{
  "n_layer": 16,
  "d_model": 384,
  "n_head": 12,
  "n_kv_head": 12,
  "head_dim": 32,
  "d_mlp": 1536,
  "vocab_size": 5064,
  "activation": "tanh_gelu",
  "norm": "rmsnorm",
  "norm_place": "pre",
  "norm_eps": 1e-05,
  "positions": "rope",
  "rope_base": 10000.0,
  "rope_fraction": 1.0,
  "qk_norm": false,
  "attn_scale": 0.177,
  "bias": "none",
  "tie_embeddings": true,
  "parallel_block": false,
  "init": "normal",
  "init_std_qkv": 0.018,
  "init_std_o": 0.0,
  "init_std_up": 0.018,
  "init_std_down": 0.0,
  "optimizer": "adamw",
  "lr": 0.00124,
  "beta1": 0.9,
  "beta2": 0.95,
  "weight_decay": 0.0,
  "lr_head": 0.00549,
  "grad_clip": 0.5,
  "warmup_steps": 499,
  "schedule": "wsd",
  "decay_fraction": 0.942,
  "decay_shape": "linear",
  "final_lr_fraction": 0.0,
  "batch_tokens": 65536,
  "seq_len": 256,
  "doc_mask": true,
  "train_tokens": 374700000,
  "steps": 5718,
  "dataset": "wikipedia_en"
}
Each number is 500 + 40 x the weight over its row's rms, rounded and kept within 0 to 999. Layers, rows and columns count from 0. Numbers have three digits each. The size before them is the row's rms in percent of the matrix's.

# layer 8 attention value, 384x384, rms 0.0422, rows 36-95, columns 320-383
096:504525452505517464519475520492413490502480476599525500432490551543498541527525431508524502518487511603529541516445489543544494560564518473534493506519506479469494570450511575456523498514555518
092:501568507520503496545554480483640566572500446512489461474466451468464528523501492523406364507446561460486483544474410482453526463456478463440467461486504501554519440566561482530595532448417515
079:518484473529513464538565482534545501485554453547482566513504479462517469523559514476424432585548480412479476482519451525498515468479548427477530482469494497551513480527577511544473491492421502
091:533479498539475516617451491421451541417469557541563510510415491539471470405486563480509580493488496530458481555478485519545489493498452467469525437474475534520554513429553549422468513491489503
084:473538531504511536567604466465519482602479527507486437510456488501511511469465415445498516442451457507465434449463518470494498517559527547583450514498497472443466528446493524538560459468517506
095:512471422432470517463521498510532503495488535489570518486436456515505510496560513460535530575505467459494574478467436496520508479436537514466555456439547530531454495429522468509459475533527474
092:523507484503554535539505502512453556456481446530541551440536432518512536435563540444453466457530515514497527551509501466494460522582512538487489516492497482469525504531472556474507547510552418
083:464512508456525468523596534445519526537547500476510406473463452458484509446469408476539529495459475520440536458509526442468470521442495558541509528484548470527442534503477476506535572502557499
088:473445515526608546611439482483465513414480479502532501510510493487467487460549559501460529527457574553491385499545502549500520512548543511497443508431511544510530536425509581455506433566533545
099:477474533486531526499546488507539436518604500544491474549526513465538462451483572549456479609521502464463516444481572556542531496532457544510538539447475489532585488583564515502456564555458543
079:496451495488499487454463476463463498506485465484505494463545514492507481471474435513479557498492437439525525427524531504566518507462524496579564454517503498491511556431438440518553569472580507
104:514525547489526521542540524487604492445589487540473475462543429463527476464521519515443488604582496517540509509532471513529530519501453522484445502563478518515515468597570560474491545577485546
078:477449493476523495441474515454492563488551470517445482467505466445475524492510533492470530496463520579535522445495426456500470537519491514472510550560559462476417524455514500521521508474476486
100:508516458501507485476503531547519573512431484530516541486509510525495503598508440567468560504478480497472522571476532494517499436474580459535510473482517537497537510499512511493546518535457521
089:449551554474550563476521533474474509518426519423465467496534424489502583475473412450538527466494484516514516518503509462544436537499490577539447495530546517465461568483477524519531510483630442
095:528467515511509434453465472569503508482532497505505503548505562492510490507447537499492484550597467513512495508521522507534416452536548513522509523545532487503469592458527492484438479405418465
096:508542480435472515504531520433540449619495520510430466458456544495435448495481418450550457530460508537400510513456508502508498529511520510526490575499534489480533494518523536530524551494520482
090:494495497458495500453555544506556457515590474516522484521514488485495527509490425598442469496427522509552528548522497478462455535534474500508522459513451492501567400529493487549542548465510535
091:474493441469554489501512530480507484552461449526489546488490544466507499497552409508521528458467454425456523510452530496517575463466563524570569428405499476496571601542514514481479539450505560
087:474527643516504451527508498514532480544575543513461429482549405596482499554444475537419481485458597516537503441532491497461450503556439504418507540565486465492469519490487469501528521442447497
088:525490444500529480462486497535488466550508525507503516513516577483462463431521535443492552477503486391488477487476480543523482479483524488518581526438453468532547476486505494481456541470497438
095:530535463513522547556505465464436516473394507521570533467478540589501514454437488479561483405519511526544493527520515491497498526431511445480495452532487497488530529507489474460491454518539454
079:455437450558480473519486463518553507515571515507475531566496563539445488581489533547478438527506567488484525509505483528512493440509479456490577541453449502507503516516484508498517469480438464
090:515435452449534474555519496485488508585483471535487482507489578561513443518446455537391517501469400439531534471433520535535487473495481540519563548495468461500500478452492437488471547470500536
104:467563506512449444511479546558542506516536540482502508544518518536562436594490546499556502602589427450542557457473442559562538482486469453470466574537525541516484475523468511542457490513453516
091:580511434493489564394466515535512514542498554476547532494502538503510456449478569556468498602597446498530548513490502492572434457506490522531519503557513517478519482508537491461490511528529490
089:437476436529474486470521458488475414468517455493500541503537533451498548476490500435451497502570528473397498524529506544537507498527546507533517429439493491511509539540525606495411482519503492
093:493504453450558552450476516448411469542511471545485440444481460428484540424465474453519527473495486481431567516482557469435532547452485545549568519422561515488538545543553526518489529496524397
110:521494504489481527478529565605405551458543488541504471497510420521477521431497454506528569417460502553529468526489547522548424533491404511502488507550510455502519519519575517481472491491525481
120:497491566486467526466519516455495544466463474559503483519480427575464527499507377512533437513476436498500477559445552492544464538513492523526471523434526487510512510473602608564391459465460489
111:543444459495488460545480529494472576462400579569489530516559524499514518486534498526511473552552455477504512525458470500488494522548425525546463471417543502532464521500503442397456502491506421
113:501505479496494459499520490502422580443496512548461496468482506461421515446436478497438538566512527508455471399497402504553461529517420510518479486545521511496517456523512531428484491536534431
121:520501499471517426504520507483499475571456557440460479476468578520476505475550595485486458561472480412459510455469451490500564478425539560494500537421515499470484502569457442393521539447521452
118:490522446549455450526527466497435505554545539522505515584502519521489465492513452380526418474536503457467375439547463542515537503505477478522497537476420499490564519485591530493454491488494495
118:465468430460469488469526499517555579451581421428578450483487532490459564426482479438544529562518530470402466509548503541474570476557555477513513514444443517525488442559568571463537494498479522
112:497434474532487454524480537473480428544515553469559538498487566470425499489455458449539468461458496448544484469549503533521548549510438506522507545523454499503491527523452567519470554436506445
114:514476474463499502460475488433504441506418608481481494561493499453520480521501551528466449536481495504466443523508506544508504469483574480488400410485433531508393535467440459477439511452538535
106:534500557547438559518435522457576513467519469488535532540483404496454525527549423520550514432557507503540499553487540455507479493584426493567502501476431466497504517540449496499459493529547476
108:504492458497525475451516505441485434514499538486545452437505510507554480517468605501521499462494491406485560542493488541529511464471525499525490515497534504501476470465443546509556525548531578
111:506515451526548530452435529516455560438473442481499484465505540514414497407531567500539613571468526597431580609469449529499558507462531471480494462460539469479478494513570510543450427545526491
113:550572486521487464547537520566462527494466477532452525466481477493449542482487520501569432495527557552518508433485465498520529558477484481513506528489506493497498458541534508462519464563491543
109:521565406484538434474463515515522485471536524522495458567469468428491493510528509571519554558501498491494499525517563517549469477527496447535506450478531502532498485431499512485511489520511539
118:469462437443486493444510496478518434542405594517525488616484511463592462486501494481496477535518492362501414489501505555518540466546513571483411437521517524511509541454413427513454478449537456
107:521527485440479471484605459425423536477477504476541493526472551482551513557565479527540491531481427401580468497521413466482495462497462521520450459480528544537495465488533492493528409475464442
112:534450451490505532501558517490429496495461547525387448560530433503530433600528484498572450477490510535540501484490557506539518525495467530490516488497534525541438477522449464479507503566506561
108:567540562492550491529486463446509548468415512470521489551532527513479500502573506543372499564505496536484573453470430519398500488471529462526429491497510470560384471520470494469517453517498438
105:464478540453498583523483483502482570506491437528505541523526513521540539520529473485545489486442441467540465467468447497522503549539487531519512481415507537487528515464515493514449483551488443
110:470491476520501502511483503552413553399484515509470548547520459506532465423521416472455521488534432600504474487536514552503513545549424499577454453535483500520518477532559515454463501552538559
112:530530453495534493491518486506485522518515529502435458552448617396503511529424556490476554517506590485495492507510481479474470489473520492486498485560530476490464484518507506494515521538480465
118:498527484448478534421505468501493490423488539461480455469466522511521521587520513500540444551453463471552494460463486468534455523542471616504471479542504509493421498498514445526531504433576472
117:519480503444457536492467545442484536519428563499491523506502492448599537541485472417507445510472477448554529525442575523460572508484565555468452460501537526510443481527477479453431464547588423
107:478431423441463496506559481396486441433461520442435482502525450559548518449570459566507450552440515477477479479481594524438454481522470493545466426467548521513438436490606453465512443463475565
102:398512434457505540441485498443507471466465495472449497495500525455525501493480507537482494531455534465463502552504611469472540469480543546473518425512543489515401458444439436566480494531493556
111:423520512481504534495491443530558509414511497511514563482488518477434526540517486461511515500465440509554534578500510494554488521488441515540493497447524503555480511398496421546535484508482434
108:495468484530554495558470472497541449480500510549563527481500524407502408489418504555470486512527513513500551538533461493487466488472586451474488442514512487505422496455466467495555552476469570
119:565517436468521464499470511461518486600520463567499457494473518438479501464491510519473582503536490520528516416524515463511420490452466441428532481538457508454471518513528566464504508475480559
104:542461439447519506442491490443476447586433519548491522484452487478617448500448533508541469510526477470522584474460502514542567506508508489496504516452549478511470471496436485416499498527593444
110:424571499553611455555467453435531482514515450522431538500544565496427563503512538524563476504483524517474586526551411483544528501494458460568527516484532471596475510450496503519497477452386535
116:483505550482503505447484466481535512518488534480510554535474532517523423501447499563511514466496477521521528469435475483466479508496527486469503446571443468470478511529446473448518551467513528
124:524425490469522515475570469563507494495547522432570476502512529523468478599472499516578468503468431484546469488430494466473502469465528498515510540392575514460466511525462467569524498524485468
# layer 8 attention output (transposed), 384x384, rms 0.0423, rows 36-95, columns 320-383
094:571490500499516517492509484550511447500493460471493450548477577506546474461517469471420520426492474436455491499500548471489479441451508515461512475500523520480443532567526485518446490519462530
095:481519514536465517486498513486488489464486460565504499444474499546486508511471430473588518448523515526469499484483530484450512516542499558481455508542517502501532525522450481560465576519522547
088:457543490502479484528447503464500507442502576484471499462500497479514540418475517409559534487605509507575498455474479490477539571557544588539504493460492443477540469467480543553531491531509480
092:493586519520449477548501486502481514403542596465480466496469494491541521506523589514513495494547526498619538472497497525490492541535479505519470492489480467443435510453567512564448470473574523
086:544447502438513501415522511507534520498518435508555504499525452483465479524508495560513468496448496463435502584495578556487481483459468457436450506523484546554503468584485412440511548495443556
095:461577485446448507526491559548446557495514509466410518579515489497479534525458556495491531551493550456586439465519490556518529553448513431611512527507445551508478468532508474513498434524510520
091:562503521491439457487557514459546464524503549472503491523533531487478540450494499434503516526529478532455469493479489468469515485433519550447479481479503506458446521435503543483534470459516461
084:523492495502526582525502441561536488449518444485511519480512473521433499593496485500473473478433540474496504510544487525477476473429450454465444472570474546547502516539499464472468505502530537
088:584546502478490478460514504422436517470545519488529557564502427436537498509488606505539485506513457533528547537461529508506516510497484554488462475476446490451511513502526490432520494461423471
103:513445539517485506440482417432499503526484500553521504530493481469478506436442479406574508545589459513519500530463506461471504546507550627481481492494492446499543493476480450526527506510436456
081:543475434408537542474541549547614513585554521495509447497521503481513424498503549608459490462480518516507549498497445587483443487477544405449528499521492473512510471529498481483489453512505433
107:538518539542472526514470456501440519489456420547525520522490468536495519487411506438519481577560478533558433484444532425510525550511506624498507488516493465467467510503510494490491485528465455
079:519444446464520526481496565537553478516425464423489507527518493520445481499455477522467439441456462537517481534516488437525485421434496456453559451497537478537548520511512537438486485558504545
103:543526458414533481479528595506529491494571514461518499568504550524533402471541498561495548471452494488515572485504454523456518511477504396531529475496563514496498478506491530566502471486529514
095:554497506499510547505519480516478519499522416536515482534492511526488489544510508550453454507451521480448464533500547512533471503451447447455506491546501563536465508578498427426463518492499520
090:419496504533530543523473513479527471502427486533465494482488490497504505432500554492457483485467513496519522549432497534507521444541463455517518491430538431503490483547483498491550456499511501
099:489439517542538549465529463541525499533534389533522491503507522523503508495489392482481501489475547454448447529484560472490450387466482518458454517517491544539506530544442461505508544519468517
088:521442502507498477470447488486507505529508461515588493526492461473461474500479497453599490547443430504485467525516515494490477511478529535491493476477518477525561544464454552557510543500475523
094:553526475449561514475541524503571519502529531440475448507520515508510435462525476518534503451512498471469612509522527555470462525486522458498504482512571519572524466505441449582512494512457475
090:474462510528469485463478463461474475498413452551558491453460499488467494513452446496514444508553463559456413490517481458524493463494481552461516523521530494498523504511462493439474578527505517
090:475493508491484472465527493487580519508520586465473481477500508465504496453521441500556534459551574511461575526486487565453442493537550509493441540465503460522556512429483488571579470472550478
096:558517510510534474525547490532486500426569450493478452445430579521548494510493470493443525503525504480463539437455545510500514497481500466463469490521489593496429513496548541510501513478587481
088:425475495497483470497480501488529485505518588521493512483490534460511541454525489426546561483550494501525518478464474503444478484542560519516476535497523428461565460430502552571549525502501490
093:529455514439468440437421488500537471485585490465506495498484474476501498472520453459565492509573504505480474485477531537459486514493518528497436537456482430540533485500519508570553463476500452
101:455517545428526505546468462496415487508582482509449563448529503513523470479424530491429452534480551473558397490504445491478529501527566503572550464486486424492506494502531483523553507503482453
091:482538497488467455492454527496521500520502456544477489564490504512522470471459485440497517535495542532565469508397509511507494494528546518564488518410439446489508518448549577544553402490495402
094:487491482477512506509509531489492492480525607468450460526502443459551538419605542481488553481514513495528576483506520539466521577506534556438498473462509507458461480436487430536508450462450506
092:552464491556492555495503518548580498535458468515534497521499508511449515484495416496500519483490499517412532508522458447503526426521510549466463466634536514530451522477522463540477476522506510
114:533465407527485483444513551488538535533530499434467508525538500504499512526536451468508475471419489450488544433524512462462562439482472509512456503525447502510470501558504419475561516490483530
116:551485511524463465493568548410484536534483521479469507504528532549502467513498472509532527542422396553494499521498460464495497543487525485421474500562473480492490512464571527559484418527510435
110:495461462508524500500511555460589518505487487559390474567485568501504529478533453467426544437396416461475585507469431505495445569536458527471512477544540487444513459508496497544484494529490549
110:505440492480507471405576542509530548528549465510448510478507529521508441452510473465452485426418462446483488541514493572516506505514508523482496484498520477497562493576473452480521551506525544
125:444456491472499546495421460503464530423598494569489443469460456472461496471460544399475522421497486468506510430509493461490484535492434495557527458472529506440524502528510583462482500474494547
115:576492440478491543421454483480517512472455539480514525509540480461463534551573550502526452542444400506488487506566482534511497552544418524522540468514506550535561480559485446501440577528452530
121:467523520487477504532453467487469468580507600538566535511515481510470486522515449528466537446455542594462499477517452471510515501460474468519482534452534510506464476523513503488486555449537455
113:536519520442473552592549516517523466467420582536541510457490483479507456530477525455552474498504425499464519522441491524525493461501452545541536507471572544494530518458540485505502474466492550
116:545435541518478520466494495512502437424562514464461530518469533521523557432486477480442481419533518510592528504426484546496456553598534511475492506527489517469540449536509565547565574547500486
103:486522507493464466493523521575558443499360554466460493570543517506476564563506460451492489492467481428463526471463515411479528517476466536498485456544489545566468436513445464512466473450501483
097:451510504499497498569463491484548463582504507512571529505478522486488481534483548461552434502511507512533540563473529474511482515548539477502481500478487430483472509470452468475475499566487475
110:440483501453537561462565508481557509569543463551541479532490540531577468485398514509502513428463552514436481452474503455476478485502542427423485528515521418453494546580502513585482534490511503
116:554539512430537497409475483531546525456497519479495520469535472490494539534562518478504513501483511483471421457526474520497516549518463537488483461498511459504481511596492446509526502479513506
111:509469469496508464474486593503533446507468464482477461473442533464521487490475460532512535506493487533517448505544506493481454562535521546436527542448514485516551540449450443477511524585504474
117:517451479511488521454539495534466453437492489475475594493444534456469513465456507513509496501582424514510473480433503555521475502553587539524567494485582528461542488440535595546465574594496500
105:526467573530526440519471508516412554516616449490502529493500496519504494457481481495490479528553457509553424516573512552498513449525503481538524590440514515510577436554519476514449550561504527
111:555531489549532492502479522504601416526475500434468446503469512495573554512578430535487499496521555467531479579538498565498513482597454500532501484491495539517472537509418397460475505547509461
106:489456529484534492476526473490549537513500411536564524524525493557471521477479522486425493530477506530526497588505491530537457460523560406477479550533546506520545432556539456476478542498523478
104:504493509500509503548574538504476509462494496565450507471478524507521502486466494480455546492521501492457525557465494539556475512379477496496612496467495506460526483484516526603499513530480518
117:543542409527499467459548463513540548449488519471474542591562482512535605492533524510420537506453538488473478444516450549486540466550563552496507482520456493510506544531532462476511557495467526
117:477527485485520513460395430596474504430559449434569488515473516448526473477512520502508438530521513500495433493556543506453534524486468507537546541486514540547510463539481471400509510545488460
115:526513470508500462561499474572435474488464478525504498451485555512559516487482445459482514448552456500545478429484581541489533530523547548466545574496584477510551518476528554548488504473457524
121:507541435558495499499491497567538508475415582473524558567503530465525487612501488439479498487511425475483505493404492528441571495470521521506507490508515513501450460487515530503494539558509479
100:522515474596444460524508454450450499460518591508494586521581481536457482533459460506462570479506426559493479495465419498480513526569535476550519578459546441493512520485556521452515524480510475
100:455552511566476502563492515534544433436494468503536526530509557545531472496412492460485518505536511532513485512483535530499492486510498502488514569506517468431478436521514567519493524568534465
108:464493441479512482561483520492535515495502422587461461510447578546501534465484496436477486474488466528526506615504512531569459522558474483458548564548509582454525443492514492551433517531478526
104:487507495535471503554458526562499476452544463540493485477541499500549491424473484502473539452585577496569544503514519550517516543557532483505511522499488479444500513518470540448574528492464509
117:523412534560531511439518545497452480501545488460506502540481472506531487475507478545491514538482527486454532412498534481425490541457461537440515545494494519552508519527488462433550532449512555
101:526484505473518521524481474505652458511484497522503533542459512449513491564558549462544514518411423555503537514448482480511507514501572531464519516539530546465466463486427421481503438574462454
115:465546612432490486556554541436546520503478468543478480434490479504505429448470488525506458527522476569465500605544472529573427532593479470492497502501569455523596508473510510518502471565492509
115:518471542440492469531524517504422531447505465522487480487493553513514509425431479491514553500562521461506490483550503509529479525543527562558571436497498511529520508502489546455502479518500564
132:543469522483513546517469493447515469494562494566508437471445523506555502574498467433554525510496491508513487492549519434499460480510454531529551500544541552496424472489480564507480474495491460
# layer 8 attention query, 384x384, rms 0.0535, rows 64-110, columns 320-383
082:481535428512541496459533490452488463546492532573472511495482550535426555506473537496481503472477580515477561445551492472479499484564486455513453513483529512493464537513466510454535517506505485
101:479504482534564495519557443488529493474466496499525519444491496458443485489538589527452526557461561499484498475464488456485474465560422520459548590468498546477461501521505518517431497517453518
093:466456475521523473521454431508464539480528469522452523432451514511560474468523462498479503548557518488508453516546473539501475427389540556513496527507522490479480452527483415534494502452515537
093:534496522504472585520470502455454479577466505516519454488512499540489523415510472515518539448488440436538564490488454481517601494489509447513521484498478439553485485466483540522576517461524571
105:568524509564453544521566465518439481452569494517509504552547461497470563354500486471541466451459431465487545561491480502507562525485532464522516439541468502544442526553523523475492479483541547
099:517529549527551463508444513565537523478427486423487494456529466482494446616519491526469486469546520489517487462474521575433513459479553440543471516513457479451487489478474545470540446541480534
112:545480505517485531506447542504446593453534537467605506497536481569489563474594473499508493501462403461476514534464476540521614528473556446534488454547476482536502530498503445510475464444489497
114:461577454554540466508425485540524514483497489453485492473557482457483491571501507511448488498579491477483495432492545622495511435513517536547449490509469599441510548501521460475528398500471461
130:520475504506419491479489537478500539502521453475491509495483443529551502429435506505510529507468453416486468442560472462480552495494554488513484468430493491495479502451521490482493520499531543
108:551412517523445528480561549492457467488520595549505505476495565448552550525475513509516488502447506536571483561442498553490511533529534475519431407472525503438555480453498498528516541502566477
103:494518520469502518538583489482429556521447548463550479564517485572478551513578510486547468443446467510492529566481465484536479481482508544530492551501444443493536520466544471480480552411515508
117:557508442424531500392456515481477512504517424489472506463470507482530447485502459489464465536516438519527558502557499516562460504488545502568495487498483565490483442498510446535511507542521443
115:469495446551460521564473511498388487364484467531491533444482472485458453445520516459463477446492496519451482554422430490570493487510483470586526532511431472489540421462501506490439409521554459
112:553498485525470438470480590519574522481520540469509537492558483422467551514555546512456493520489504533531465467582554482445544556504480490502563442505449516558482552488550488509519488401515441
117:519459494522519520517487459474526455411506424593469471414475467407524453471482530506463509541570498527506505481475469553503541511505516516508506468518502492504490397585507456489519505491515576
110:558562470471463481538506490424521522454463548470572532475512501540467521530565452493501456471455431494445505501466427520532526522492480406533506493557428501543506451581537458554511495480469504
117:554480540541417513451474563524445495533528523512482533530502525569508490534479449487546473435542474503470488487514484520475527498507526499534424457547454416545523531486517476481526509460522507
089:474499528516460562497543524480451440473487557567520511482486462517443518443437485445532513418469455512451524457460492498531552542524525465522372507508490482555514531451504531502619481471571547
096:533518489494510456547532493525520450472450529497478485485488511465493526558598540531497531592475572504514497470468518467519439514482478568460538539440462528446495505490501527487439450554496458
095:574507466475471502504474434509416508500489513513472481496543523475507531509478440509538425417516445441456453445513504551482446481406538548557521462466453485505432442509542467506551442458517510
095:558530533542536486499503544600511572476502587477525520539526520466482509478577533523489555446545507530470408470537553521478512503502473504513451439492486512514509543589536508489457426463476500
116:530547497476538536549510564482455445448465480538488530500498527455433460517469515460465498452569536520561518558474519525491417556447502543520557572527469483513524476468520597541484495548475457
103:515560525554471546498510577540543556451474536512575465452511357513419496459537480512559449498394537530431493448551508512537592561563428443456460488512555518509541536568500466507482510472470474
099:504497521512484559499543547421539368531461465538447474511428477478563497430456544467506531480537490454514523470498445489478482458507544578463537555447529502547554544453501453503481505533509523
094:496489509511556503420527519529479509458524526481465466517422496478471465528577502505472465451472495471461501472512496526452454483469496540513481477543537498435472517486511499499514476441484551
114:555504505457485493480478571586374549448452491518517490455504460524563514517565509478586444486472483468574511385516493464544491598488447511488442510557475488515491405502471503498467556460514460
108:422459515479443490458436486486492480577461434492440471530467536492526567519429531511498563558450509558551544549540524489534445503527539474494541496477565526435483500481432489514463580469471511
112:520501488518549536515470535584492539481584507534532505500519420530480532479550531410492521461478564545495480401524512484495468501473437430469532521560538472510391506482485487529509539487432521
111:501396467528557477438527497513504511504529573538493539518444575497502445521553474495576476468506571523475520635550525525555468447517500511430515447531557463473535548483470478502473539434473560
111:425618537488534565455501512454516451466442458527475460473484420477514472503502469558473506503512455465460489448535482542472566506496510502497459418559483573498554486558493513465559433449488546
110:512467514502466521486521461502497468493514513459479560481497548504527443499506558445535520478526503610559449561534507524540436455490516544476573509478532484476561430530543529578531478566534490
118:448483533495515517487473454541476426495484471554425451495507487442562541456479538482486518488547485485531513504499476530521440491531573529532538502517545506403507521483503528471487483542537463
080:469508485552506581482527531443461459466480536504522442455439525503515498464461504463434536447488562447495543517515493546468485567522595571436481549460528428405494556507527505448601490481522516
087:513558552577452491475459564531525538550501544443487474483480495495510522549520462423479475413543494489550476540486477536461556521549545450468458473540507454510477468493607481587526460496454520
098:472487534567476487463495531471499500586493532456544486544485519496480535542507423395480517472545475496542477526522447546503526513562530473492468475529522517542431464521532503521556480486447568
108:513523448505497528522519477529436558480512519536509529444478547600453526475476544540519496560470502532420527493455446508494525513481440504554552472485418537444511491500443477443513516514532453
093:471505457413500517465491494495487503466530508493471504503506526553480471493447572615492468491467487420492534530490503471516505509497433540512489507499535533429581548531478543472458465505557468
097:430494517545430477475479499423489512598515519495548491540447539464528479531477409445469495454524469478501470496506466527502541504491595477503477472491459498528481464497563498558524456506445534
106:552476448459530544428538531537533507454458462515514548481531512518533476506500545543507531475438512510512543508515567486503477457434398547509466463490472521541467508497400514454441552475531539
077:476517538537527456555413502556494537490424528530499518512543460486507499483468498479468481497490498543547563455494485556473452466486516584490455503541474463476568491504562484494479590487474491
111:528537543547541486502429491579503494481571515461496524463517454456528433465463488472485470548504558475546516430531531554496505516559573421444556505558534524513516475520548512502538514471452527
092:490414466566523532527395503561470552526521508606435533481441514484495469463468521500516484437484587480500446509523463485453507534524531496410550502570479441532516438555532607459551518466479469
098:489492442452487519512446490475416503429509531549479417473464470438500550481542488495516533493473449472545524524459467498534524528489477496542479535447555551492531508462492469402451494575490506
097:499454573495507490498541413470523444456537498521483519468510515513528480487511472485445464558558477451559464495447481522506515465532488523503525525536501510448511591508605512473521440476525538
099:551489536513468490553492603552449538510404469499562510494483445554445525518514549511584501488540480473514483524453547528550526520535531525521412472479508526524503466515507442514455471526545509
103:492531463541552503455467498496518478537537469515475432462518461501467493492575573528513538520565546502500507487478527447519505418563570486487461541440583520502454566475593415530446515515506502
108:507475524591539517570490481486494487530475501488450478492488450482487480468494462489501532546496526500557505338539516526446524501502509495508555538510444459535460539458500560512478560417490536
# layer 8 attention key, 384x384, rms 0.052, rows 64-110, columns 320-383
102:507469446426503493483476455516547488457474503468452445549525457471596519495442480513492524502470458527474514519494588540514465548483479514511528489483558560454495493562464540553536482531516546
091:508537468451548542469523433441556497527458544489439462546471513489590492529502423530457499522527454525490492487420526497553492494498458500542501540486547531498484510520461492579505462500434536
084:490455529521515561633454487488511489550448551572522493444484491565499439492538534499545503451530504558524456563394475467557484499535467550477517537529596502500496458454524470466501465479525495
102:495502488514443485510480574560477517494531423479514575478544500554438512496527521470561480487472561462485517507547494504436524513486505532428536537525431503481509497538518478480493473405534436
092:484514482514419412504472470556454562489496476447513580493535531536467494516525500487491489489424512468423461509551501493442558546471493447423558496499438461512512471565547442470497524451511493
104:499494493518566501551471511480565475517469492586495491480398450468529504538494461493472530497530531532544469558475450511494510431541559522534520520482574550495555529443503520524442426527419506
092:491466460550437496428585561497496471485438454529465570488546490479556465519499526492500525510480461487498485518557528459448430563500470539480493501466471447445466515530475571543512511472549550
087:486543515540531569501469477517470497517446449581539487497427487538503534553487484425498492510536477493519528549489494550508532442518532517508495510475561530422513495487427532506530486554471500
069:452439419477488471442471494446532497467483494480513454482484503494536485510459493508468469500491503547513482514475484458519427554407479520487516513503512477499410496436474507473532512461480435
112:498482516529423536418513456514493483448478507462453522492526572408425506412484440521457530510468527509495479547626513542449490520477515520461587390582415489458530511512521452489525520497526515
102:551501526492481472491499550555515551520466516503509496546491536547475503508497558511564528481513409425486468495561470468466547473521555501449495537505462520584581513429506404572397564529534501
119:504448431525521574487490479435427536474464506548498502458395504490499482514493441540506536494542533505447459518481558551552531459500567478526543461482498550536573522491479482498551497488487540
115:524598506501469464542492537532521499507471480505528491421505488452473528503484478463456493508406447563467549561552474428532499498499549487471498511571473506506527510490537477462421488565575477
111:510515473521549511520545465502544452453462548513477478499488507479553502472498496561502460571525539478510529471496473542510531539498467430538462414495474485456421498483480589485536473456475546
118:521458497470439442473494450451536448491473555458455508453544461451464447483497477484513533552506543520491503422505440610547466438504456547515510488523460469515460516489486577497573436521512498
112:568512488479442450476536501487504494534446519500529548471477528524556488570535471470481518517424482429459478470499466494527547469475534512515430499480459501475482546562511505513441445552534539
094:497488459535498470491528530557447533430509514505561522452491543434513557443542517540501499509491487442469547505534466499479568493552471529477461464531482479466535559484477487472447536498444431
093:537461538548549477419473517510491454511530511468509552523532538356504511434520525513508515524512534455403570511549508435469506480448482487485487503541459462479539546514546551497518531501485508
097:539550511453531568434536432479552501468432565522481448524427465465570537508451456564460479513547446542585508469442494564579459504493500472559514546471519518494498453487505550496543470495487525
080:513508558570458516530463481504519487452483451546488570476526554575501475511557512467540521444540467493558502525512541500508488515519506506468570499484458447481530499501549504455472491486536517
103:467478518481468549463474507496580476492542498564514498570562505477576469520502527486456447573480477510473397512527522452515478544543466463503474515474548506483443474482490602531433523480458487
099:489559501516557508503479482544522553535496479494517469508481469534485514504493509491526445480486489508464530474477550484478588399484476453483436524517484525438514539536513533495429490531567467
120:408498477437482458500473471477507393530537512497440507489478584393540485538522496468486516606481534446523495520551520585479507447550564518460414500504503567459520487424467538510500421529494538
140:470539546543461478547486530570446560461572445470501593455528499574464465480511525498474435449510518452504523445533496503468572548499509473454564536518449482509493484515513447405543579420479474
155:469535501472568492528527442493519494498491524498482419474443498467456513502478537520490496469529507474532490471420507525528475405458491495536487500496543553430529505429516472484502458481487462
115:501482474514518497482492514526475545460504480527442510459510492419551502452440561509519502562514502467517512589548476555557549510515546475498551505556473536548533490507466439413433502535491530
110:533425485516486506504548535471468490455519528479510507486455504556477478512512508547498487538487574498517533551459430470506513503510555537491563529460485510532574490483509510472518494467526427
111:463543501489543526513503519576447535529522547531495489490465462446506468510512524547521509548405549462536524503511523546477484493490495500487520495582467533469482486423499506496474495516464480
108:463469504434510456458517473512544490488515511459560517558464534572476548494574514479507560488482454463474416424511436500455548542480463534425479504505510541574554501488504446522456488433563505
115:448526520498501418524430541500441468518568445514526560440496451478492494545489509512460429460549501485538500483429506534486545439509472432490467486523513512392465443522502531430541458449512483
113:511467539502512504486554498447538473475538541467479502539522511531462481460541451505525499367588504549486463506494511452496475562481452508519495490531461494562498549507528471531496528484470439
120:482463521462509536454530473485474600487524507475481482477470482468472465449479522458486434513496489579466556525502513432539491463548448432541496496526527493483475482422488499493539489521446468
084:524505501442513482486488466487468490464486526467444470499487536489472464567488502525465465460566507460485500497498514450498509478449477485577439432602477508496540522500512475493468468491468495
105:489463433540523502506529501579497508512479472505472574459519532530481493441454567483495504518531506524440555526573548419510506523509532495464532476474578515515438473502540478486547568496507564
100:549483471508457533490509530513490521544417456527494532471509491495456450443481537542511457523437502510513481522484479471449489541511509500469519539458481503517485445500502470430511569582534555
102:456491476492496464537534495516492490524531511491478513576528502489458555515510548455467430518526446535460440505481488521514509510425555494568542467516485523493450542445512442587492478513457500
073:496545524503518488495488462539473446497512480510480497510535491489501568498493480506503500496483481486534480423517501542534510460507451532496465479510540534444482470448479520502499518446487445
073:511448471528479535493513547526517535463444474487510566439514504507470452491472555515556487449374514540484496508529480434511488552506520525440544463530461491583511453474529453470502471538510490
098:449504490438491452501460503454535457497546526482505439487478497538513514517524456492535540581554508465534471460457494565581507462505465504521461487443497514434461494478511502557493516493511460
132:458514539504494513502475453516494498486506513490503450502511454474527569517458441498472505501467556460534479478472563568593506400469510496606484481489524541425499514464477537440494436453480459
103:461545467509448558457513508491512522538494474503484518425490448506464440512531482442558490507436489480496547465499482499458509507538437510608475511504516480434530466552462544494512531546525508
130:508462472522590469544494462497494517472500500523512477470471489490516542503494477469428487542508556495479469451508525520537495464523508478545483483515492532480519554472501494525488469447454465
107:567525493486438559447538557516438463463504504512559492541507544547489564439464536436515482426526465500497586547508553466455458588498523537495499477537412435576525561495554516473499541467491540
094:464565526466521498522531502530426557541490524484522460470459475554462451464474519474525534444441570494534545505535516466507496441466489499538530528442546512529517453431427459532506539491474452
100:475467460466470441515463481515500475468492509549455470526565486445510473487498537508491454569534510475561566595466490488496497541530445520471466565490538496547488495525503501533493497549481514
102:504529524503553464491526497509487465529488461489582468462483508500493523561638536506564565571391441565474530532560451479536502506546469565483514546564607528477514466507516505506529475617482523
107:509522553521533511490461424430520451494471466460556420452463451444481405496548471522450491533428500495483500577498498521463486390494537441637543499557569551444550464520498488555477510577528519